Weights of a small GPT-style language model, trained from scratch on English Wikipedia.
Size: 12 layers, width 64, 2 heads of 32 (1 for keys and values), MLP 256 GELU, vocabulary 2391.
Each number is 128 + 32 x the weight over the matrix's rms, rounded and kept within 0 to 255. Layers, rows and columns count from 0. Numbers have three digits each.

# layer 4 MLP down (transposed), 256x64, rms 0.0595, rows 235-255, columns 0-63
132117175192060114138090165133164155145115196087095156145135141136125155127095134127067161140161128050102125099161131181085111114110130183154080123164160089112122113127092129130165146114104115
129179123104150160120096125126098089079163158126163175154164040174146100152107140114193032120089175139128090127137096186132130115162122140111146142175141166199124110098111073076151108102062141
096188108184082188167072139131166128163107088069168128154149216178106140145117107144126139084074084089133166053125144120164137152117156164098115129148163113095099103138157100107127106101144098
152188130139161108116164151094136154110176106176115120123069167134079104130119142113129115089066130101124120174134146106067091168083097155108129111136163117143130136101194120155139073142141162
117131090122125113071073110148125142153177092144146148113120141139172149131131173114122136164107098135139157141127153097146085195171143103147121126115131125130118120172103099109084143136149062
156132184141129163138134119065155124152102140097146081083084105025122088111159126078101167087158158135148146138139137108151155138174197117090162086103112127159077199149188146135171116100062118
150108219136142139115059163159138079117140211111196103114135108056154116161170150076169082086125138135104116078080105169159150092144180145136110126126154159195110063150109079114080141079083145
080142164146146116204075170170166143137155159145090167096150167122159094066164175119086105153087030128133144064088105141127139139151203093084114106089147180112086087133137113141144153154102129
137157043086176042156134145118157076099182114098110091093159122140116099141097134096117134139124153148107126167140142137109107111170153147106165125117102082063113184139106140213188118224125153
146092089147083085160118150105118145085135103099159136119135075074161158146141159097175122149054109191040094172158198184117125142140132082121122135114113118132159154106118190144111126171131128
144114145140203121154181134195188183099124140116135058106094155163088050174150128123096148100115094132131115151118140086127095114135163100113135112158092091168102151138136096100103085128146145
086139113130138144120162083091117182138173187159128107104119076082079196130163133173117080176156134086090113160093132116116075154173131120085143142099122115139171122093195114114170105132154122
092088134174138095163127181167124091116154093221111177104137205126089083144094134141093073183122183106132153085160091140138160049116128105152115124109165071124118189151124085163107183078102141
120122084167120112093095083171147141103123119154153095178068129118124172163078118141113096141080113132115223169110156142102184150132156163123083116178125150083118170121103071211119114121102133
177196130141119128178113147065065123079191073116137101105152099084159119127142091155136124143125167114094137086100098158125100134168138101142164187109151126153080131145125085162149104108136150
092078107113080099124134120142126134135093092092119165150118139175164211200085179177148114164106107151097136124069171112170154167123115119111129161098096101120164109138088094170107097115156146
166129126078117113111132159077106195079079132098089158151167089081113155150110060126169152161155129104114112094135156170120106089123156097182089115131116101146167133163161114125117157165163157
110124086148119102115100160126165146093163169163162158176115100075144108107095115164136106142105128116139100081113103146117102120160119106075161134070086136156172129158122144164114219170153101
104155073069095078088121081114113108188121151137128155135080125170114112218082126145201130075141139136143111110108130137151159126184168130094153140069092149128125115120105117185156167115126136
108140115197113189130109173152120150130141141191100093104160141168197121152083117134096117126116116097162069100141111128075077096159122052124154118132069073108144131137118128114125143175133175
161175105166143088150060168096034100163150153106129108085136081093149137108142133178145139193082156139074143147123209169138135127149153101099120117100133138116138080126123118216104131081127087
# layer 4 MLP up, 256x64, rms 0.0725, rows 236-255, columns 0-63
180057141078129143095072131067055130077191090122108138153152099113120103157105140141114069160127096100105141065107135080106123174166140165103142103171180179199192170088086176114115120098210172
152079116100155168114195135171104114099120094135146192104117079093129130093147162133155146078120153165113105157100099123117075107088134102114124111087064139149115125211143114158127149139115174
048105136132118168169120135137167111108107128074135102125163076091154163122160106125133136119167136150179143084113109122182171103133165116150133162117120123145073135180080087112154124128136108
109141159159130152219122115103131149085082138087151095128137127117159142101158056127147153115150123130128102126121131122097127136097098154110098105159114136120171148147168147141197154078102181
161095121148087094131136154073051103091169109142145204127145167102175070100113149148103112147150136148114159187158177052172116092098117113153108082134157176114156144144119076118073149154185141
134121164116085137130143060191161186085176123150099110083161055179127139114072083119144143135140197158159149122064119146128103140128153122075148108102141204151184134078090164146159145139163173
104114174117076112099131154099143202148138133153117191116159182157147100154113147164084143124091152172098192155091135061126081179121146118126109142166140178116141130097074163115145125130000117
128136152133167151115151096105080173075108092164110130117153119133137112179078169113183060123128128104120094135173162120170131130069144133096111096116076165177231171089164178157082165123119123
122057134146182127111113146114096245113140087159120075125093182135127118113158113141083078141153139166187098106137139153105104080133141135049149088145092133083130139130154141097140133179094126
134125131075134108118117107108139129129155149119086143110182129133170088114156073130164126179199166130071140120074176095188177170113126142101156079056171109103182175128124189160124109110154173
152118138136075152100164106164121146094174129114109091121136092134197064186137116116099093202157123190129131115120067111087082061139111129167133144132112174064140178123195150157105154130174101
143148126085113182157165137132125163064152125115110179122090167158172149181125201133126074145062107076147089138128151125190137099148216129131109150086101134131093069086092125148092112124114168
127136124093106135116170112109107068141139196126174156072184098130097114072125115137155105103150102165176125124160118159159084139188064086153130165071163144106119104157134147035123126128173157
088134100137145109110140092101168128170074163174173121112155137135138130074093153105158094129145103134170163161162142120121113139113097127036086125198138079150164076072119199093062150112129125
159092083113147127127147165083138080124171194150158158166170086142082117089113152116088120128086202071082117145110135153098140171109095121175102143136154136096171170054146150117064176108090097
120125118162172162093142136117163136106124152144113123166160184232083085135109158133143142087114069187102153109185164118133106156110115165119136115112112130101121072071142058150088104116125089
094123194119119156157125140163078084132097132058122110109188172130104149153136140126103150131152135117084136116174166122192133150089107141141103135116163162140098159169165138120136080077126135
128131197074110145100156154161117124108171071102152126120181163142173168162128141112088180185140124138101182112160147059136084142033143086110078105127144183179175110131135137108086171063100161
123106106122156141130126161113127113153097073083160162178145152137070157073103129147135057112170150179043134144114114100127131096145137161142125135153151142104180142096153093117088133079129168
081080155096102191069199110091166130130116082076167153172088137169193112122113147156109115140120112122149161108164097089127125185096116160132084134086087140137094162139071087071110170136149197